config = dict(
    n_layer=9,
    d_model=512,
    n_head=3,
    n_kv_head=1,
    head_dim=128,
    d_mlp=1024,
    vocab_size=8192,
    activation='swiglu',
    norm='rmsnorm',
    norm_place='pre',
    norm_eps=1e-05,
    positions='rope',
    rope_base=33700.0,
    rope_fraction=1.0,
    qk_norm=True,
    attn_scale=0.0884,
    bias='none',
    tie_embeddings=False,
    parallel_block=False,
    init='uniform',
    init_std_qkv=0.0244,
    init_std_o=0.0,
    init_std_up=0.0244,
    init_std_down=0.0,
    optimizer='ademamix',
    lr=0.000307,
    beta1=0.9,
    weight_decay=0.18,
    lr_head=0.00585,
    warmup_steps=429,
    schedule='wsd',
    decay_fraction=0.586,
    decay_shape='linear',
    final_lr_fraction=0.0,
    batch_tokens=131072,
    seq_len=512,
    doc_mask=True,
    z_loss=0.0001,
    train_tokens=1449000000,
    steps=11055,
    dataset='wikipedia_en',
)
Each number is 50 + 15 x the weight over its row's rms, rounded and kept within 0 to 99. Layers, rows and columns count from 0. The size before them is the row's rms in percent of the matrix's.

# down: layer 5 MLP down (transposed), 1024x512, rms 0.0496, rows 899-933, columns 384-447
# gate: layer 5 MLP gate, 1024x512, rms 0.0531, rows 900-934, columns 384-447
# up: layer 5 MLP up, 1024x512, rms 0.0539, rows 900-934, columns 384-447
down899 106:54 31 38 57 52 35 49 35 42 57 55 48 35 36 66 81 61 31 56 73 64 84 66 47 42 68 41 43 65 44 21 47 39 53 46 39 60 30 71 30 30 48 44 19 25 56 57 45 30 60 60 62 74 70 56 62 50 69 74 57 72 36 50 39
gate900 101:58 61 37 53 42 46 43 36 54 25 44 62 44 47 32 20 51 26 71 74 53 63 51 58 50 50 55 26 74 56 75 40 57 47 46 45 20 27 50 53 58 69 54 41 29 62 36 38 34 57 51 55 52 57 60 45 29 24 37 33 64 53 31 71
up900 101:36 38 63 40 58 23 10 79 40 70 49 36 74 74 43 78 36 35 69 43 56 51 56 51 64 77 56 46 53 39 33 33 32 75 24 43 22 60 42 66 42 31 41 69 50 47 48 54 66 67 44 56 42 59 55 58 48 43 60 55 73 56 25 43
down900 103:42 12 54 70 51 64 30 57 45 46 39 29 78 68 64 52 59 26 61 37 51 70 51 42 53 52 55 60 42 55 34 38 39 49 36 40 52 62 36 43 63 59 30 58 48 82 39 37 70 34 44 55 30 57 36 37 55 36 33 24 55 30 17 47
gate901 107:63 55 24 52 59 38 38 56 44 39 82 56 49 39 43 70 63 52 33 38 81 24 50 31 42 40 33 66 57 45 69 56 44 63 54 16 64 40 39 48 42 51 38 59 30 29 58 58 36 57 43 41 58 40 68 41 62 50 56 64 41 60 45 60
up901 100:51 56 35 31 65 19 26 52 59 73 54 46 45 19 47 60 27 23 58 60 48 44 67 44 27 67 70 40 57 36 36 48 37 53 52 35 73 61 22 67 84 61 34 60 29 68 64 52 41 54 70 43 50 55 51 42 40 55 34 31 51 61 53 59
down901 099:79 59 27 59 65 58 29 64 20 51 32 41 61 41 85 52 42 47 44 39 74 60 62 55 37 77 59 54 51 70 67 29 39 19 54 38 35 69 41 50 52 31 36 21 42 55 79 62 65 52 59 69 34 39 45 53 48 50 43 27 40 32 22 55
gate902 108:35 51 56 43 52 21 63 75 38 27 33 30 69 62 63 56 45 42 63 50 51 46 43 53 45 50 81 55 19 34 64 53 20 51 86 44 36 31 78 53 54 62 70 54 38 46 61 40 61 44 53 67 49 22 38 65 30 33 67 48 63 65 52 30
up902 104:56 57 40 56 29 63 39 69 18 38 33 36 71 19 51 54 32 28 46 31 32 48 76 59 48 50 42 75 49 68 52 37 67 28 39 62 56 49 70 66 33 46 30 42 52 61 40 74 43 37 78 36 50 68 21 54 54 44 59 39 53 57 35 46
down902 110:42 57 61 69 66 44 39 64 49 34 52 26 49 53 57 47 37 46 52 31 33 29 58 52 56 67 38 26 11 29 60 39 72 40 31 67 49 45 60 44 64 67 39 58 69 45 54 23 39 64 75 32 53 84 58 47 66 61 37 15 67 47 45 43
gate903 096:25 38 48 52 68 70 28 43 62 47 65 50 64 42 54 42 52 46 58 62 61 48 61 30 42 67 44 51 51 22 49 55 39 40 64 42 53 42 67 44 49 65 34 72 20 44 53 35 40 50 51 57 28 36 05 65 55 88 88 49 57 48 39 45
up903 100:41 49 62 28 72 69 45 37 51 48 43 44 40 33 46 29 36 61 39 60 35 72 31 66 63 36 63 44 47 50 70 54 44 22 58 51 40 67 78 65 65 52 35 47 68 77 47 24 62 62 25 60 63 33 44 52 66 64 51 43 55 42 44 60
down903 102:36 49 56 73 25 58 54 68 69 90 59 37 66 45 33 58 33 63 62 60 45 48 77 46 27 57 49 34 46 48 31 64 68 73 33 50 53 46 36 49 29 47 34 56 84 39 66 51 20 52 41 57 77 49 29 43 46 48 49 56 72 27 46 28
gate904 105:31 55 24 19 58 62 48 68 21 64 66 54 29 50 72 50 46 34 47 55 55 31 68 37 38 76 41 39 69 43 67 49 71 67 55 45 19 63 41 38 46 55 49 40 65 40 50 35 42 65 70 62 53 54 32 25 52 44 44 55 44 29 30 54
up904 103:51 52 30 68 34 57 45 91 61 75 50 29 77 64 48 41 95 31 64 36 28 46 45 53 48 49 50 41 75 41 48 40 61 32 57 35 52 39 49 91 48 19 58 62 53 46 45 56 62 52 39 64 50 48 75 53 18 23 66 66 63 45 40 49
down904 105:57 49 28 53 50 56 41 27 49 47 43 24 70 53 64 71 77 28 42 66 60 73 64 52 52 39 75 46 71 65 65 44 37 59 52 26 49 44 60 34 37 51 20 58 27 48 51 64 52 42 62 63 33 45 30 70 55 28 64 53 38 59 52 68
gate905 100:68 54 28 98 38 48 29 40 80 53 58 51 41 34 42 89 37 53 59 59 36 57 48 46 60 46 58 35 54 65 68 23 54 51 60 41 68 54 54 64 62 70 48 55 39 42 61 59 70 53 35 55 48 47 50 71 21 74 40 50 49 40 38 16
up905 104:45 58 80 15 32 41 35 40 41 41 56 37 50 34 47 45 80 40 44 47 72 36 23 56 49 71 33 26 66 41 63 46 70 32 65 63 53 40 61 43 77 37 39 81 58 28 65 62 28 31 53 52 49 59 37 48 38 44 11 59 35 56 57 38
down905 105:60 38 78 44 58 59 67 56 39 54 44 31 20 20 48 58 51 47 52 49 50 52 50 39 47 55 55 33 86 69 54 33 60 32 66 61 48 55 53 65 30 47 57 44 56 60 46 34 43 59 24 52 54 57 38 44 71 39 53 51 41 20 48 80
gate906 103:45 43 71 33 35 63 53 61 41 41 44 49 39 61 69 60 45 55 73 35 40 59 44 53 42 35 42 56 37 57 48 40 36 52 40 43 34 67 55 37 49 54 33 47 28 38 38 61 73 51 76 37 55 64 42 62 64 42 30 57 53 43 36 68
up906 104:42 42 34 58 48 56 64 43 55 34 70 69 36 40 40 42 42 64 36 42 59 35 39 45 43 50 34 44 42 34 50 61 68 66 40 53 43 47 49 49 42 21 44 35 49 53 73 45 49 37 30 51 36 59 44 32 55 60 21 34 42 67 70 28
down906 103:41 45 61 62 74 42 42 36 60 59 63 20 60 50 40 61 36 48 32 42 77 77 43 55 42 36 72 50 54 55 38 46 67 53 31 42 32 40 45 45 54 49 56 45 50 60 49 49 32 16 41 33 61 31 37 06 51 45 51 58 56 42 74 61
gate907 108:48 51 76 56 70 61 76 70 44 58 39 52 14 26 41 56 19 44 51 23 48 59 42 51 62 50 64 56 77 23 54 45 65 97 64 39 39 69 48 44 38 32 53 46 63 45 58 55 38 57 52 56 69 58 32 43 48 87 57 57 75 66 29 60
up907 106:78 41 32 45 43 81 44 53 50 44 56 62 56 14 63 77 58 48 49 48 49 50 66 23 48 25 41 61 48 54 67 73 82 53 45 62 27 52 85 52 21 46 49 48 45 54 41 40 64 54 44 71 67 52 46 62 67 49 64 57 74 21 55 48
down907 106:53 72 36 52 52 66 47 79 44 54 31 64 38 27 49 41 84 35 36 49 26 44 27 54 20 51 46 51 37 64 85 74 46 37 65 71 47 74 64 40 63 55 74 15 41 47 35 55 62 40 63 37 60 57 73 44 14 21 54 50 54 40 35 45
gate908 108:60 26 57 68 52 25 89 58 74 56 66 59 46 18 47 74 65 32 60 39 74 89 59 38 32 48 91 19 34 48 44 45 48 31 63 58 45 69 56 49 37 34 33 31 36 38 63 60 25 42 68 47 32 39 59 59 54 64 41 73 51 36 48 50
up908 107:34 57 49 65 46 42 43 74 43 58 71 35 37 44 71 44 61 24 75 29 36 40 37 57 54 38 60 76 58 42 43 67 63 58 67 43 60 68 13 56 68 30 72 48 65 48 84 92 56 35 51 47 54 52 56 45 55 20 45 53 53 40 70 56
down908 108:62 34 48 52 41 46 53 49 69 38 24 47 49 52 33 63 52 26 32 64 33 59 51 64 46 51 77 74 54 41 67 69 52 80 26 58 44 72 61 52 54 44 07 28 24 61 61 44 51 43 55 44 40 40 40 29 68 82 42 70 40 57 50 51
gate909 097:53 58 44 45 89 34 76 48 51 66 74 38 46 42 77 49 58 71 59 40 18 35 70 24 41 66 57 43 60 42 09 50 07 70 22 58 29 40 39 57 35 42 45 57 48 74 43 76 75 46 59 67 19 33 37 51 67 58 48 48 64 59 62 61
up909 099:57 57 48 42 28 11 27 41 37 80 52 35 61 42 52 52 36 45 48 45 62 57 32 53 18 33 58 68 41 24 60 42 32 65 68 39 58 54 55 67 55 47 64 54 28 49 75 50 71 30 44 57 50 53 55 50 64 47 62 27 57 36 56 07
down909 098:46 51 25 71 56 45 48 29 50 35 48 58 44 41 25 55 23 17 63 40 38 63 60 53 47 46 28 74 41 49 71 41 58 56 38 27 64 56 48 52 43 73 27 40 66 22 29 35 41 70 36 64 66 73 46 37 45 56 53 64 33 51 66 50
gate910 099:46 43 56 44 65 46 44 39 55 52 83 55 82 40 29 32 23 27 74 79 46 62 74 37 58 62 42 44 43 28 70 23 47 72 40 51 31 41 49 49 37 69 55 49 30 53 64 56 57 36 71 58 44 63 45 67 29 42 50 43 42 54 53 62
up910 099:54 62 62 27 43 59 72 34 35 50 57 39 44 50 64 47 39 34 33 52 48 43 45 24 17 49 55 64 59 62 34 20 28 82 40 48 53 36 43 46 45 40 53 59 38 33 59 50 50 76 66 73 34 51 27 29 27 76 35 42 75 45 55 60
down910 099:57 57 57 54 40 46 40 63 57 25 52 63 49 45 48 63 58 52 47 28 52 33 49 72 59 29 39 70 41 57 49 40 65 74 53 51 78 40 79 63 57 31 46 51 73 64 39 55 52 41 54 39 62 60 43 61 33 57 64 31 42 71 49 56
gate911 078:30 43 43 70 57 40 70 29 52 40 54 47 56 57 62 58 45 45 32 80 47 42 50 50 76 61 53 17 52 71 56 26 20 32 45 66 59 42 51 42 58 53 44 60 37 56 38 54 52 38 49 76 45 89 41 47 59 50 43 66 57 35 61 67
up911 095:50 55 44 71 61 42 33 63 52 32 61 64 61 48 30 41 47 61 49 66 54 51 56 64 50 35 31 09 65 62 70 28 39 51 61 55 42 61 49 59 39 61 50 39 51 78 35 56 30 22 62 37 52 63 26 24 43 61 50 50 30 17 59 64
down911 089:72 61 39 58 50 47 61 48 57 35 40 55 47 37 44 30 53 69 35 11 33 42 36 37 22 27 50 44 41 21 58 68 75 51 63 28 67 64 59 64 50 53 42 59 49 49 56 43 45 48 45 21 44 35 33 50 41 39 33 78 39 55 38 53
gate912 096:55 73 49 46 67 51 50 57 39 53 50 51 35 35 66 56 50 59 16 37 31 23 67 59 45 66 29 71 55 50 20 65 50 32 42 38 50 32 68 57 67 18 56 55 58 67 51 54 26 36 60 36 44 86 76 66 65 71 65 58 40 28 64 58
up912 099:56 29 62 61 47 56 08 64 57 54 50 32 64 55 59 65 52 22 65 54 52 32 50 55 47 49 66 48 39 32 54 27 61 55 47 44 56 52 42 57 67 33 25 46 27 57 51 44 43 44 64 58 38 25 70 45 53 92 64 46 66 45 40 45
down912 100:17 72 36 71 56 45 46 35 55 67 62 21 31 53 57 47 24 68 53 44 58 28 32 58 75 29 44 67 42 66 28 23 53 49 66 32 54 51 35 61 43 57 16 63 20 38 71 71 57 60 31 59 35 42 42 76 37 39 39 52 48 53 63 18
gate913 102:29 47 26 24 31 60 41 47 60 37 50 44 53 20 39 50 73 20 64 41 35 38 61 54 47 41 54 68 35 38 55 58 51 64 49 68 47 42 28 53 42 61 54 40 43 76 66 57 54 62 49 52 57 44 49 61 47 44 44 53 46 31 71 91
up913 108:51 50 81 49 81 77 32 67 30 73 58 46 21 79 48 45 48 57 42 57 61 53 55 55 37 49 51 54 36 38 24 56 33 64 55 38 67 67 42 58 62 51 34 52 49 48 44 70 77 41 80 29 43 60 53 43 53 40 28 57 31 75 55 50
down913 104:63 53 53 43 68 56 51 61 50 50 59 79 21 42 59 53 29 61 54 32 35 76 52 61 14 72 77 20 81 49 39 40 53 53 30 44 39 32 52 31 53 37 38 57 72 32 56 30 51 71 61 46 66 55 56 53 61 45 41 74 74 68 46 47
gate914 068:61 55 40 44 57 19 45 60 34 50 61 47 62 44 38 50 60 37 81 39 44 28 56 41 58 68 61 44 53 49 28 50 62 55 55 48 52 59 53 59 44 58 51 43 62 48 42 47 41 27 47 60 57 81 48 51 57 16 49 44 29 44 43 63
up914 078:67 56 54 73 56 37 38 57 38 30 67 44 71 62 39 61 73 40 59 31 54 37 42 62 52 26 59 45 67 64 27 79 50 61 53 58 39 32 34 49 45 41 43 77 59 52 55 58 53 49 34 38 70 61 47 49 39 23 72 32 06 37 18 46
down914 084:60 55 53 73 47 40 31 42 34 36 73 67 55 46 53 58 40 67 03 45 68 79 39 39 54 40 75 63 65 70 30 58 42 75 40 40 52 51 52 66 19 45 31 24 54 34 79 40 43 48 54 47 64 31 47 48 46 55 55 51 48 29 13 40
gate915 104:65 46 63 56 63 25 53 64 54 53 61 36 25 37 38 40 68 43 22 54 62 50 58 48 32 40 45 69 48 42 31 46 43 65 53 57 89 50 33 66 53 54 54 40 41 32 50 58 52 63 48 48 31 07 74 64 62 63 39 91 46 25 41 78
up915 103:39 31 42 51 66 41 72 38 59 45 53 27 35 32 43 55 61 26 30 54 70 52 50 49 41 40 39 64 40 67 29 37 74 60 46 49 70 39 39 64 30 58 40 46 35 16 21 36 76 66 47 31 38 67 49 33 45 52 59 47 44 65 49 54
down915 104:33 55 48 73 36 60 36 55 45 57 65 67 56 36 61 44 42 47 70 55 25 27 45 68 69 85 52 62 52 36 60 57 33 61 63 29 64 64 19 56 74 42 30 34 71 53 68 46 80 84 50 25 37 70 64 64 54 62 34 59 38 41 42 55
gate916 091:65 55 64 43 34 46 68 26 46 38 58 57 23 70 26 48 63 59 39 42 50 60 56 80 44 57 32 51 57 29 76 22 42 50 56 54 50 44 57 63 50 46 34 40 41 32 51 36 38 91 53 50 42 41 32 36 32 43 45 37 67 56 57 46
up916 095:74 54 50 64 49 77 54 61 59 49 40 62 73 60 44 43 75 41 95 38 50 36 65 56 52 62 53 47 49 48 61 45 51 73 50 48 39 56 46 50 53 35 54 40 27 30 66 38 26 27 75 49 56 54 50 47 26 65 64 45 64 41 47 42
down916 091:61 63 62 45 78 54 35 20 72 50 57 68 80 53 61 36 26 45 45 50 56 36 53 63 39 46 38 55 35 38 72 53 36 51 35 60 61 58 48 68 59 63 44 64 65 61 37 36 42 49 43 47 48 39 48 81 49 65 63 42 52 38 61 30
gate917 108:60 49 49 46 69 52 54 61 47 31 50 42 16 53 22 51 43 45 65 31 42 67 71 57 45 74 49 27 81 34 53 51 45 31 34 43 54 52 46 45 30 62 43 51 59 47 57 59 67 40 66 44 39 21 31 47 69 56 56 46 48 60 68 62
up917 099:65 48 40 40 38 54 43 66 50 51 45 59 52 45 64 19 64 61 42 38 50 50 45 63 53 71 52 40 51 71 56 42 52 63 90 37 41 68 32 59 63 36 62 57 44 40 44 26 49 59 31 19 64 51 45 53 51 74 57 61 50 88 85 61
down917 105:36 76 36 29 61 50 47 51 86 77 43 27 42 54 70 39 55 42 59 27 60 43 48 38 71 76 25 52 37 57 56 41 58 71 53 67 39 48 41 43 36 43 63 58 27 56 31 41 65 35 63 57 50 27 12 34 41 42 41 58 50 87 72 64
gate918 096:32 67 67 49 50 58 54 44 29 30 41 40 50 25 39 34 47 49 45 55 29 67 69 43 62 57 38 66 47 37 74 85 35 52 59 45 51 21 57 37 49 92 56 59 66 61 50 78 48 45 81 62 42 73 46 73 38 69 62 42 52 60 25 69
up918 094:44 67 81 39 46 65 57 44 45 93 77 37 57 53 70 73 38 52 33 46 41 48 47 60 39 51 65 81 39 49 63 44 51 32 68 37 68 60 74 51 57 53 49 45 53 58 80 64 84 60 32 55 44 52 17 17 61 52 71 53 41 27 44 55
down918 099:72 61 38 70 50 39 45 67 42 63 51 64 60 19 53 51 49 64 57 42 40 60 31 18 47 23 50 28 29 47 32 37 71 49 54 46 49 60 51 65 29 36 64 52 36 54 59 39 42 55 43 78 47 39 51 64 42 43 55 07 61 36 33 59
gate919 094:71 81 51 64 25 69 42 50 70 43 77 31 39 89 63 62 25 62 47 52 53 55 63 39 26 55 39 50 48 30 47 60 56 31 41 57 49 06 29 61 57 72 56 45 61 36 63 41 19 26 19 55 46 14 45 42 55 47 51 40 41 51 83 68
up919 099:33 54 51 70 32 07 65 55 20 46 45 99 69 69 33 28 41 53 45 11 51 38 30 61 79 65 82 32 69 36 44 54 62 65 57 52 71 44 13 25 68 22 53 35 60 45 37 48 48 42 48 47 62 90 57 37 32 58 55 47 46 58 54 38
down919 098:60 62 17 21 59 57 40 72 73 29 59 58 69 67 74 62 59 72 42 54 51 38 19 75 55 27 35 45 67 50 41 38 43 71 52 50 10 28 57 55 23 72 41 53 42 60 63 58 55 41 36 28 20 56 67 57 47 36 48 62 55 39 29 63
gate920 108:49 46 61 47 78 42 48 66 37 58 39 57 28 39 31 59 59 60 50 58 52 27 32 65 50 59 19 27 44 56 20 44 79 15 56 45 38 38 80 71 56 53 62 47 67 60 59 46 63 83 55 52 39 62 57 64 34 19 33 56 36 48 64 52
up920 103:46 20 34 41 59 46 96 30 65 47 31 36 69 31 33 44 78 72 30 48 37 19 47 62 54 59 86 31 76 46 70 49 41 41 69 50 51 83 61 69 54 39 70 25 44 68 42 47 64 60 62 67 29 63 79 40 54 61 39 46 16 47 41 28
down920 105:38 39 54 58 72 38 43 46 76 38 31 36 48 69 49 33 71 57 32 51 43 53 46 45 59 64 44 30 40 45 60 47 34 23 57 62 68 27 66 71 48 65 56 31 49 59 44 41 13 60 57 56 51 48 54 51 72 37 31 42 54 52 42 53
gate921 097:66 57 74 50 53 31 47 47 53 37 39 60 45 28 38 43 43 35 93 57 38 58 39 50 61 63 60 37 73 19 34 25 47 66 30 46 55 59 49 51 49 26 36 70 64 37 35 61 54 73 65 59 15 32 67 54 54 73 37 73 67 53 45 61
up921 098:43 60 38 42 47 66 52 19 31 80 38 77 41 40 79 44 60 46 65 35 22 44 18 46 43 63 27 44 66 34 48 16 23 46 61 53 50 42 50 29 60 37 53 46 45 25 66 74 55 37 56 56 59 26 45 20 77 69 59 28 42 64 69 35
down921 101:58 46 38 58 34 35 67 59 64 46 49 43 64 65 59 35 64 86 58 47 40 65 48 53 42 31 60 41 40 26 51 55 35 67 51 41 53 43 54 38 22 38 65 48 36 49 71 35 42 51 40 75 53 28 32 61 62 38 51 58 41 33 46 76
gate922 104:42 59 33 37 37 66 48 71 43 75 73 28 20 21 55 55 24 64 30 53 52 55 26 54 49 51 56 47 70 56 49 61 39 22 19 48 65 55 64 65 35 35 45 50 32 55 50 40 69 68 46 46 33 61 47 38 41 70 39 45 65 43 66 51
up922 100:52 56 42 30 25 67 40 51 63 53 42 36 41 44 63 58 60 54 16 51 53 44 53 28 60 45 74 60 55 44 72 56 61 77 78 74 38 64 39 24 43 39 56 39 17 43 94 38 53 41 61 76 64 40 16 28 38 69 46 52 47 65 45 66
down922 101:55 61 46 65 35 62 36 43 64 71 62 46 53 42 75 43 63 49 40 65 32 33 59 59 63 52 47 47 52 76 61 28 58 33 36 45 48 50 61 31 50 74 46 58 44 30 41 59 60 76 58 70 12 71 56 60 46 47 48 52 40 78 36 67
gate923 098:55 51 36 38 40 46 54 39 38 40 68 69 51 65 52 51 38 57 52 39 34 46 54 46 48 69 39 61 52 75 57 57 13 55 42 32 26 70 59 42 47 40 75 66 27 34 64 79 48 42 40 39 54 37 69 45 54 35 34 62 59 59 24 47
up923 096:41 51 46 44 49 58 27 62 60 60 21 53 48 54 58 52 39 53 32 36 49 53 53 34 46 41 42 50 65 46 53 36 38 40 39 30 64 59 59 44 46 82 44 23 37 44 32 35 39 78 42 15 69 52 59 35 34 49 81 65 56 20 51 45
down923 099:60 46 44 53 22 39 40 47 51 40 52 52 21 53 55 30 33 65 22 40 31 40 36 61 67 47 50 48 60 53 69 57 22 63 30 00 44 50 47 38 55 56 53 63 57 65 55 42 70 61 47 58 49 52 83 33 58 44 54 45 66 60 66 49
gate924 085:47 44 39 41 69 66 42 43 66 51 66 45 65 51 55 45 48 54 55 58 45 63 31 50 51 82 68 66 57 49 65 16 60 57 43 53 57 48 71 55 29 79 48 63 36 40 28 49 32 62 67 49 37 47 55 57 52 44 32 51 74 61 28 80
up924 096:65 50 45 58 60 58 79 83 56 54 42 58 51 39 26 68 58 38 50 33 40 51 28 72 29 77 50 42 53 68 48 49 38 35 49 29 31 36 81 71 76 52 39 59 59 42 36 55 44 29 51 33 54 45 51 38 74 65 55 49 44 51 81 56
down924 092:49 52 43 44 21 57 43 54 38 41 75 32 25 39 66 77 38 53 33 62 67 41 64 36 46 84 42 36 40 55 65 35 60 41 52 56 48 46 57 50 73 34 65 58 64 57 71 50 33 13 82 47 49 41 58 51 79 65 39 49 63 55 73 51
gate925 104:66 71 59 62 63 29 37 48 34 41 57 66 58 49 56 49 65 60 39 70 64 67 61 39 25 53 39 61 65 60 53 72 41 60 34 62 29 32 55 65 44 33 40 40 87 50 42 39 56 44 52 65 68 46 47 47 47 16 59 49 78 64 62 37
up925 093:46 55 55 27 68 76 44 71 46 47 40 61 50 42 53 59 66 11 62 65 44 56 63 73 54 38 38 47 38 09 70 44 61 65 75 71 69 59 59 41 52 47 43 50 34 53 42 74 60 57 49 65 26 59 27 43 39 52 75 63 45 07 55 77
down925 096:51 61 43 62 58 34 53 49 62 23 55 51 49 68 76 63 60 57 33 38 52 29 73 54 32 56 43 47 46 42 70 36 47 75 33 44 40 28 54 45 73 47 61 47 72 30 51 59 28 45 37 55 56 63 34 38 54 37 43 26 59 61 46 52
gate926 101:56 44 56 27 57 55 18 56 36 61 53 53 40 56 58 49 60 14 61 64 40 37 60 52 12 45 58 58 89 44 54 67 41 61 56 54 46 42 32 27 54 50 69 57 73 63 31 45 23 33 66 44 48 50 44 25 52 54 62 44 31 20 39 51
up926 101:82 53 30 23 30 71 38 53 42 48 49 52 28 69 83 63 34 49 63 37 63 28 49 63 42 72 79 33 44 61 73 59 17 49 51 52 61 40 58 61 33 35 32 41 20 72 33 25 58 61 54 63 61 54 44 60 38 55 53 52 67 60 55 59
down926 102:58 33 30 78 45 63 50 52 40 64 63 32 52 13 81 53 45 56 57 58 60 41 58 50 52 31 22 37 27 68 47 62 34 51 54 71 59 76 77 43 48 57 34 30 31 56 74 66 36 51 45 52 30 68 62 63 72 48 44 35 13 43 49 29
gate927 114:66 62 65 65 56 29 68 55 34 36 58 53 35 29 42 43 83 53 19 43 60 57 43 42 74 61 93 65 55 59 54 93 45 55 41 58 64 47 62 54 47 56 42 39 36 50 62 40 41 32 62 44 42 62 56 86 40 92 44 60 39 47 63 22
up927 102:28 60 73 67 45 33 52 29 43 44 40 64 47 48 45 52 27 79 37 74 56 66 71 56 61 20 47 42 26 53 30 36 77 34 49 63 32 33 47 52 40 40 20 70 57 42 42 44 43 45 52 46 50 42 22 42 31 35 61 36 40 37 36 79
down927 108:27 63 50 43 28 75 68 64 40 32 15 67 66 36 81 34 45 73 58 41 23 40 60 46 41 36 83 60 50 42 60 59 50 56 61 71 63 25 27 41 48 48 63 53 52 63 51 49 35 78 53 39 51 55 39 46 63 77 59 56 72 67 56 37
gate928 101:41 46 54 26 36 25 68 46 19 50 50 18 36 33 62 72 61 64 53 38 61 45 43 68 30 68 45 39 63 33 50 69 56 52 51 58 36 28 60 52 59 85 52 61 44 36 58 36 63 42 48 54 57 56 32 44 34 36 67 53 44 44 56 62
up928 096:17 42 32 57 47 50 48 42 54 34 45 40 55 42 70 45 15 26 51 27 40 40 57 50 51 45 68 46 44 38 55 68 57 57 79 57 59 66 56 17 38 53 46 66 58 22 68 58 70 49 37 89 70 51 50 65 26 63 42 70 23 35 54 52
down928 096:52 65 50 57 50 46 37 62 38 27 53 35 44 49 56 42 67 66 60 43 64 78 47 45 42 55 60 36 55 57 38 56 64 53 40 40 84 20 63 62 59 68 68 13 38 49 31 48 56 32 66 35 29 68 37 56 59 33 46 12 42 28 58 48
gate929 102:32 32 35 58 45 53 58 42 40 47 50 53 41 24 47 33 58 39 73 76 41 43 58 47 60 68 34 42 62 47 60 40 56 69 63 55 16 64 37 74 69 61 65 31 37 25 58 67 90 52 39 66 63 39 36 66 71 49 53 37 43 63 59 65
up929 104:41 56 32 45 18 42 38 48 62 34 29 55 54 60 40 41 55 37 58 74 55 40 58 71 46 47 52 51 40 48 34 86 51 83 29 50 37 66 34 36 76 30 39 48 37 80 54 36 63 33 53 47 53 39 44 44 66 25 31 57 44 47 55 58
down929 106:79 45 48 35 47 27 70 29 42 54 52 69 39 22 63 41 42 45 45 56 58 51 59 49 46 35 73 45 53 59 46 46 46 16 58 31 49 56 80 47 40 53 76 76 58 37 16 52 32 74 49 42 41 61 66 24 71 61 43 58 43 47 67 40
gate930 086:55 24 47 78 47 49 57 48 53 51 30 40 43 66 75 40 26 21 66 81 77 35 43 71 53 66 70 70 44 26 51 46 17 69 51 47 39 42 25 57 43 52 18 49 45 46 42 62 45 75 71 76 40 36 53 48 64 65 34 56 69 74 36 61
up930 098:37 43 61 50 33 33 56 87 46 37 63 41 57 33 49 41 51 40 45 88 78 54 43 65 43 54 48 77 42 74 66 31 48 84 60 28 19 35 36 62 61 49 69 52 44 38 25 20 44 74 74 72 50 52 43 42 37 69 50 39 57 42 32 40
down930 099:32 60 84 38 43 50 48 38 71 38 61 34 45 31 73 64 36 64 58 39 64 28 47 46 51 55 54 71 42 52 38 15 51 67 61 53 29 39 51 40 54 57 52 78 69 47 35 38 34 33 37 44 41 27 33 41 67 64 51 22 47 25 46 14
gate931 104:43 57 73 38 60 49 65 46 45 46 49 60 31 62 61 49 33 38 16 29 15 48 58 53 81 66 66 43 55 69 42 31 46 39 52 46 58 39 52 50 60 73 69 51 30 77 50 46 45 18 43 69 63 32 49 58 45 28 58 53 59 20 68 70
up931 104:61 43 41 46 50 54 38 31 45 70 63 43 73 38 45 49 48 34 65 44 44 49 28 39 67 59 54 50 46 45 68 48 68 38 51 09 42 58 78 51 44 46 68 34 58 62 20 67 62 48 54 37 65 35 46 59 48 41 35 47 36 83 35 37
down931 104:37 45 59 53 52 53 61 32 63 42 62 37 36 45 27 40 61 41 64 35 44 74 40 59 30 76 30 39 49 34 60 79 77 29 68 48 54 41 63 88 77 89 62 67 24 46 74 36 20 43 42 62 62 59 92 52 46 81 38 15 42 21 42 49
gate932 105:48 38 61 55 45 55 48 33 37 44 45 35 66 41 62 42 39 25 61 49 29 17 13 51 45 50 63 20 64 59 62 23 53 60 44 53 49 57 53 53 51 42 38 73 47 68 65 62 46 50 75 54 48 73 57 67 62 54 73 57 16 58 74 75
up932 101:47 38 62 56 39 39 43 52 52 47 88 58 52 43 40 18 39 54 32 32 62 37 54 53 53 42 38 36 38 27 60 47 54 43 60 62 60 42 71 52 51 65 54 62 46 49 54 35 56 57 41 21 32 56 41 44 88 65 49 48 51 33 51 06
down932 101:49 45 53 30 45 64 45 41 80 32 58 44 26 28 47 66 69 66 41 69 67 60 55 47 75 50 36 22 47 58 56 52 56 24 44 51 62 43 17 52 73 52 54 45 55 30 45 38 39 85 34 34 71 41 74 46 52 60 33 51 26 29 46 57
gate933 110:48 37 35 49 42 42 58 48 39 36 53 55 58 39 37 26 62 62 52 26 55 49 25 54 30 39 40 36 68 60 19 38 41 23 42 57 32 45 51 42 31 37 62 47 33 43 41 38 54 64 61 39 64 44 46 56 58 43 29 64 55 24 49 46
up933 108:31 43 30 54 45 42 33 34 30 50 80 38 62 48 59 24 50 42 39 65 59 25 47 59 40 45 73 48 41 46 36 38 34 61 40 18 43 21 55 17 54 73 37 34 57 58 38 39 55 50 54 41 34 58 37 48 83 39 53 53 42 70 49 60
down933 105:79 62 34 56 51 65 26 45 74 53 51 74 56 49 50 41 57 22 58 61 52 37 68 71 46 54 48 62 26 67 55 18 65 64 53 60 36 30 32 42 55 55 46 51 32 40 50 49 42 57 44 78 56 46 68 45 33 67 25 55 50 79 39 46
gate934 100:26 27 53 38 54 40 32 45 35 46 53 38 73 28 55 34 39 75 58 58 76 55 70 68 34 62 35 46 42 29 37 51 29 52 44 49 52 60 37 31 32 49 46 53 48 18 42 54 36 48 25 30 65 46 80 57 35 48 64 59 61 46 79 29
up934 100:23 39 35 32 37 50 41 77 88 45 53 63 28 66 50 30 46 44 58 55 49 54 44 66 50 33 27 37 23 29 28 51 55 62 50 42 32 63 56 34 19 54 61 54 06 36 76 35 32 30 39 43 68 68 58 53 67 76 31 42 58 73 34 25